{
  "norm": "layernorm",
  "rope_theta": 10000.0,
  "parallel_block": true,
  "warmup_steps": 339,
  "dataset": "wikipedia_en"
}
Each number is 500 + 50 x the weight over the matrix's rms, rounded and kept within 0 to 999. Layers, rows and columns count from 0. Numbers have three digits each.

# layer 10 MLP up, 640x160, rms 0.123, rows 0-80, columns 0-79
506434505527503428454424389541561537525397523542568441489536497555480432451493534532350479451481439462491566426548537419545511481515510417512506515485437546497526467548500493501528508506423450505515491488550529505479538488497492500513498518
490414504516513468551474464474433445532341535490555603443502500582581422492464528473537481512416542463496504457480462504542595532545463488468526528588561474540574566535472455534488468422525486480486461558555422451543467595490548555434580519
507573524431418464430437465558504496413447438468474510515473511451516528487583470560494449515442537527444479484617539379501436493478500493564521449492512553537527513460461368559631534545506472519447471490363509554421493498537517494481594508
494516510516558478521437415465484528425409485535547554421497575546559508531505434532537561525503449533543542535550559463441489522511597494512489439524498507597578500457456491540477497539495450466493473496528507413507442532434537640533441495
541613537519445501534492469399517515516490487499469554539473471520497472417533534570497428468466460515494520590455495468455478458482461431509524500568445508425429508520484531510443487344499496457535465531447486539572465465518443476446517543
497500516432498489427412458390463545486506506552390451514425488488506583538482562432515423477528519494443470471495564431446553521527462450494559481507527553515448477549534526514664506434518471560441439519479449558437629403420513603474547500
533478475506496443471463502414531475524404467588531607461518567537557478480456505576487507459450563530516514502615520462533532554556360408567531447529462439470541506527450427493609395488493476590506461511450522558504493480508489553480529592
581433548518444464474497430479484527415447469540511488494468493537470399456397560466563531476448481530507464543489467465558451563532557421512520511532594444517457482489473555580494474503480526317469479451441548479560483534423588545582481452
606495554415481510468474438564583508491519536532505478478388483597490537513389552505466475513547605451505561420476516551451678509577461476423393446552530470432479447519545544504497432439577448464470505515484576503523459555524463483484501513
536420457493502435489391496464503417448499511520509443564550513513500520525443494417429521584525410523514555570452539458472426458490493422613527527430495421497347503519422501375542614461419474478516437570473491493417513508483472543497511534
556514482416432537477488475534558411444521458491490586542410552574490483529482503438480592500475525370556480499517504462570473539484496385458531521488503496400427523446509362511533457506512439596518482480439506429567516630500536498465472443
582552522432508498454493546475421577476431484493470560509462474518543517531419553472453499529531492540517661534567537423496545584503464529527567530547576473540464456544523436415447367479495414509501448500516535613566431484474515434427516419
563478512570480390514450397481514514513460494475467485462557520588495496589479580524586527545497507430463469606550464465425495520588505489506481483442495344470539509415528519554510528447525508506453507503465555582501428543496498570507410454
561484535389428519463420356532511520409430498625511530560505534497572515506448545487463567521454637494565471537483483482448534531528497473542513433474495523503508497452550446451533483451404462536447425539489501466490511517420499512524527558
527480505542480502492523473498466507472452482516546476473467543485464403530549521505507507546526433475426537534543480404561483456486526532550502447558404521554517527494481419528477525523562491477472573488473428467495464601513589570567508479
503474463560427530453533459513458512503502562492548498499477406442615485476491454466518470539482510567473625461541514488558486441461495506491539552489543426556532470530550524514458404434553469424513498539396486467463521476398468615506515516
520571419448544512530433463436459494462482438497464546383417412581473566446450446461569456506487530533537467488505525466526522499586514552542567541485484436553439516601465450479431477507547423524510540521513437591519518589407512464489547552
526487496436531522448432543415501483491441527454484476523531549486478434539514563445529409474497548517556486535581399429536536505546386424572480446465477547486520491472497504545557482458512501543510427475478574482504517510491433445491482535
541500672471473538515353403566437491450447435487534561549464534477444488456561552440405526489496597485498523463583566486554569535506369531508449478484578499572489521530489507412446430511509532529502399565498601499483544485515453420527491486
505529420532534450512442491514464516498445490505545457476517381516542486512467481504522561581512605594499458479552562442462423526475535545564501412498459473526565420519550519608584391370586526542453519497438511454484534440498507522492553469
550609562472493452512481485477463506434490390538521561538557536521510443463481430522482559508487565480517479433559497485503597550534498516577514359396518527517463495570518466593504405462580446559509426521556447623406515475490529530447554432
453460545512468507501542514480523512558518478543599514497422534516515526442459432537566500496482466522423497514489491485448437530571557377555563451468470524484419505525434515529487515419446490468504540499539555493589498532478492502631540378
515421618458485489452523499484444513484455526527490579491511488569581431592472527493555524550440571487423553514511441487488452491515492503504547497404437533512511511429517505495514494511531537436461453477559561504427571458426453626506558477
497492450487472495494462533474550517516438466525560540517453499557501454618401429429431602663480522490506665496586462462574503463513545426551569448469498448521518456539466422411529431382424506468502598543443520457471554513433485432426487449
544549522414494500556421451521510439469500487461532453463493536548452520463484377508490495447556483475512461559529418472601519496472583429555466500517578467476528537495534545544517496577588405427484406558475559478479549499499481613512541452
479522502510382531496526490567449547507484503490571534540488462440459393476546509503442573501536487443446509505515487501562512435514496435484495371431580428521518500484500444558487364501533451544476525587461478528446549594455486542389628476
517558424566498486519472505444419495534504493529547528563518507511534438504513402431481522442509438496511565544545503535523538504436581424613517500478548447355474509515504458408579436491529540509491459550557472474518495507454494472565508590
460486572584511524512376466549471582502342533509460525523514518517481486511528541505447558453617535495521484538532491493450454480519376483613506446476441497489497480484499544413525450530513571492456489534532478443504530450510613550460518573
532575532435485450509387476501524541483482422425505505472432449461499504426457515525578475451440562486511507542527500529510539493441478521502532507461463528474511524508516422456460305530446494404494460533482570567559569519521522563521518429
462592396539478506491509472523481493428474477499500539481474504536496389464472434453505579430505556456565541548508441509494547545490553479551450459491415484578527532526531572437544434593497464449519552518479487544410532524529572600505517514
517501493474458445445448498541530525540433547517515529443484537603454464500586474476523462461403480481423516494516553478509570468453536517460605534479441429472504479449496556538542454428488548496534528465558505511518540529471523517492521459
487513465501499488486475443511386492459433507633454513424482478500450485444478547473486443487563435406511425484527502455559525534532448490520539550552571547505458462587613507550499457470531532426517497669464472500457566447501541502550499530
519503547615521518476426520503498547473509462639407465508549479556595524461556544593439549477487551566562555533433456407403504466552463481496459512554503439422426441428599475437528504477515441532463488474500529566488538503440549470430520595
561549511475419473404510499405522530543500537461476455464444491445486494506555527531491505531551463443563493475417536462456422550474472508673555523453516568507491512459400467392583505496444548509516532497546472592495528494474462471502495485
511504504547540514470409430573495474510549491518540429560532516473568472476543473479485453494437490455508526467495560485475408541491402508523516522458521428449630435526485436498634576425574485512492452516477562456482483509526586479486514482
540501446527485538440560476534479554555481569511499460555518427538521571433516408512443533460597405576623511542462475460479545568506438459531406545476432532456534484529496494483585459445560564518483506586528443581427525556542629550483512551
555647522524499463459475466508450460449442473548443513479560487541590464471583532378434502364497558557555516489528464537505473463523561485479542492509544493423547526419559499513465478419495563490465557529434457556461515493394424547614606484
510593564609473407516495543574538487528522501543561547481461392453514381550498458477496487587500431571471515517408373495545492536513534501566450465502623479540553526540537469473440497414562459455464412543501489457486535539487487545515541543
541457502462388456419407424473419421595547399543460480470504480532461550457491546555478561593552543507369548478522594439519543523631530507497445502449507390494535413563555498409597499533419491416445546580491463432593543543386575567457525502
529481468432477462453490461523462506484499419488586522496554480414518540437482521577454461562537458517487627576541534385625569452535496471492438462551550418404515418558519561507544497527558524375459560490502424487479551595485534554613454541
559419531504525549498535431436428491467501357475441501421494476566484534546544463427516606598542482520588581529465449468490464501468588468495515483553469425520515510456451455496549480524610584440530551551511547550457474543482556504493479396
560536525514507493437541502494577537445496465501499517491522475492483485479411571509558502583440418512489565507479457474578574486534530527465577554486437429463451496548452463490483527416501482393524400556477520537521521444494490478466480480
489522505574495446525450460445487561534518459544546473463451521399442425592609622477458510590458476524458527501467419526521436451507515537552500448474510544465558445483486442491537563566459478488503442585482446545501511508515554536507523514
547485583495544462466458392473500556487570512552368514511548505545573423494482504455404530501406536496512576574486466513576587555510446476457514493391364538409447582423494546550590335438523462514467493495480536555535446522522520533552545412
491557478491487464400411450477526438519534534540562562451563467518569431508601456529456503494438559542507505518455505439485537567513495558672590484451413446501519457554489454525606529479492588511519482440496484494524511501450462499513581513
511472531435501486552492541562445460494430526517549587396558500571517472543498498461452513444453449452486475513435467530502551476430550513466548342465598466439472512515551390549544512506540599480500443548425443436451486538414513518541530541
519495537457473567449455453466478521489464426498505497515480403594571461520435436374528486556510548491520507459510540453489502519480483413525576505546511506602499507513473535503522420435556480542487525393494437495467577481495498550370556454
532521557553381548438516407566556475467425476607525499450497493499596462425501522476447483387361496452422525404538455530502489466531525536562530476465503599368539524445479449548521439407479535465486528458498530516534470522529517495547460492
458478472518519546498441452489471486490487512452456509512458517524522519552480542512459498494469561459483429499547541509492412511536441567540490468498465497464485474532446465556502557551493580472421457568492495501557509488555535526518549514
527483553541500414525487472415452525455563495570446516519430412541591501559560360386510555514474529492593509545500582428589554459552548461509599463525443453623579439569522449440534417406526404483514429472515498517581531527425529522506516454
588531546506476335494476549416530604545469442542518453522461400511472538550439495476404532459524505462538438523528602504578514554482436496544581456528473569502487425544608508497554384391542522483482466493431549563517411564477515471481576441
559508510366439492463418528482490536491551480457477456475511470454609395466440484433548382517465530498607447536539516433542524640470505457440532457452579482459474539491559534428496517432492490483455498501466512567472573598466431559425548505
518543499470456466484418490533482489406444412519557506444513542516477523477486431513407473515504474496488498475506424482583512553555524564522479426517480441471534486565550488491497535513509491438382507475500484425554450582565543553610503492
553578508576504476529548482450518573529492579491540496474444512416525514522371498486541504491543542587592532555404557412580601479528466479459451523477530445545614537473495527471491419420579523486438425429421474535514561571439584492505506528
496505556427494534478442437539523534576470442554469493440420524578503429480446556535512510527552559610479442550539544531475459562593529516494518425536505482550436476476416473514413477544478489399500518523524540513449550540482506419522496480
553516533530493413425522566502430513424495555542466550517446385571493489444519436461561548467478562536520526522454443523507583489433479452500482461507535422473479500432471530443528456427558563467500438497496621553443517463461552409463512523
550516554530476493503575556505475474449401487447458426436429385451502394519512484457582567495616487486482512563540548444537529565529511430487538515540627444427547568516470492501516396449500536524453480499410538522527519522528449456444475507
500626427531439460474446442493515490381449508539477532559479411503529412540546414462489460477466532493579584548494477460514578595497432458520494432511505522499551476488570542445617509506451565575489472528426497490472470579547460578491527410
543544490533499488402402484489472563563464564557486385494504523493574424446430467482532530445601511612552448492511445449528500486507397391512507513518458445448553500530544491508508476515630605443518552554458508543446551541484580542545589578
548448569504477486524511500461537494399452453472546551458502500446549482557485542459525454547432503508606599542491492468520605498545509531428365480523448515469584502419440559461520397464492605424480553526485588487539595499480519559496483467
515509526486544531408342448562485544449464570567526486560511442509545494543484414535510485511576516532429483448508423531450492535429493596504489454538509516480506504500539508464497541532482431516514426485467536502492568500549534418459598462
597492520676447474506349458490511444472479554566428450416600440449491516541649513451518543573543486495545557500514502535420480500422535443534568426473533422469549516454501482438557403484557505535515408550468596436463503455542468490412511449
495465495523488452489499423483485495500468528485462545385391380527445557492448541503537533504467575417517535447576448521510506524484501611476539532494541477558501454494526492486475510623593491562480453594528465457479482507523496525545533504
515471472582422479456506480428444565313575441515488464501503500555477483526532607460564502519469466451511519509444537447481463540461495548501402483543444459438516481494551486495586501488535510487404515541521459490506558504560460556576500454
547374469565402458410421447540478516521433517389628541466476525496421490534539585527570525536413467546514518475484466395502568517497501484563513502493467422469552474476505395523586486480532554475463500464484420501498521559420479508406561532
512473462607456533447592491525487542497487484523460580428417498532515473512481481573622542513554466509470527522563518455566461549517525412514517459469500458582464548553494476410492472564492461408494521526540460434439552563487487604363526544
508587511486412424489484475416417495458460582537560579576501502575480494527582474497597588536493438508536444482551466471481560521510493486546460517415416487509518573550550538477520489517520528563433490433394495418488467460404540552543523523
479514424450556487435460428494587472525484432514534552551541522566588443509573460468507522495484541483516462501539506453465547491499421482454585538610552479452481482528406530573490516436498492435526444458422465491545495579560516636552522451
504521480540480470511489469485437406503483463562500654499571472473524543533535549587467502516498437566463458477503504419463500507535487492536533376534437508380540482546409460497482522450461500577538503476476445555485528509465615548529437431
523435418525453409480465449528495424483494504585422500544504488508537454484437525556519424545563433639548477557538589412366523490510382393472485546513435564416480439463449512428539493494535540479502569452528528462498525560531545580410480610
524492617513463455504515484555472495546425551510494569546483466452542488452451528510552512515421653540578490561534428476506568508553515459518515404432452443459497448548549472452525441454551550508490475469395471503482504409416522538454484444
523577580526460561530405448573456572442467512554535480444543497526618490382402543575481591450506461485488633501524480471508552453538478501442480478512552504408622462494494405526442428457563513480538419567530575510468473469530472451521547533
573578548544483469508449558560512545521488458578436412525509430541428529445498521427549490473529577523553437572463564468531562459480550500603542467473476486480511452494512481510523498457494599594514444475468596512508496491475457414391494447
497465490525475537449491436599437465430506375578471510471511514562504457490448586435531455467594557489407497534568510407559588547584406419482499534473539534538515493481508497530457449426542472504524505485411609490450519460525514368536500541
501521466494499501451449443472415521501499532585448534541416407457449552539482481639435490554482543475494545511498514478591547535626525501466558519548485444487471512524571446450513487410481638548497457421518525412515474465515570418537502494
540431437511448394460473423420447485529452415536494524429501512564569441551529540567478452558452526529465435444443518504485528613649419558576451460550517435486539437464489386527526571487532510542488501429416574459504505626546599495526500579
554542473496520479442439533482470502478486491526508491446463494545589518542422483462505525449452485506533494587509494414524542490510487418525478526472499457540464486393516546463584438449481475498429563488483499540464596488569535454520582530
451594451478523512515418475430444528558476465524491471557491416404527468508567427496437623519454645562556515493531511479546391513530404553605516449519537525488494564446443428438558506568496491574443481487488554523521551429442465530511473540
508489452478483450509470471571472432493507468563503482507491517598535522538549511589510428528500488457547526516483518441542436501511470475525514500435515518512492488459473449458542545486497462465467525509424595466506484526526484519484596601
523565527521436507496446492382463540558459445512477535455548426578497396531429519475487487427556538534499516563482484466495517489502512552529476514527567499591471455511430475558607420434560499468501506494476457470550527441464530455494483506
544620565492482525461538493508551406404443510453470501515416463496512448438447569423502506468429453506510497495537501449566564498484524432577453468480540401507537540514474516566637422496527527557431482547451520492457565559536614530465621480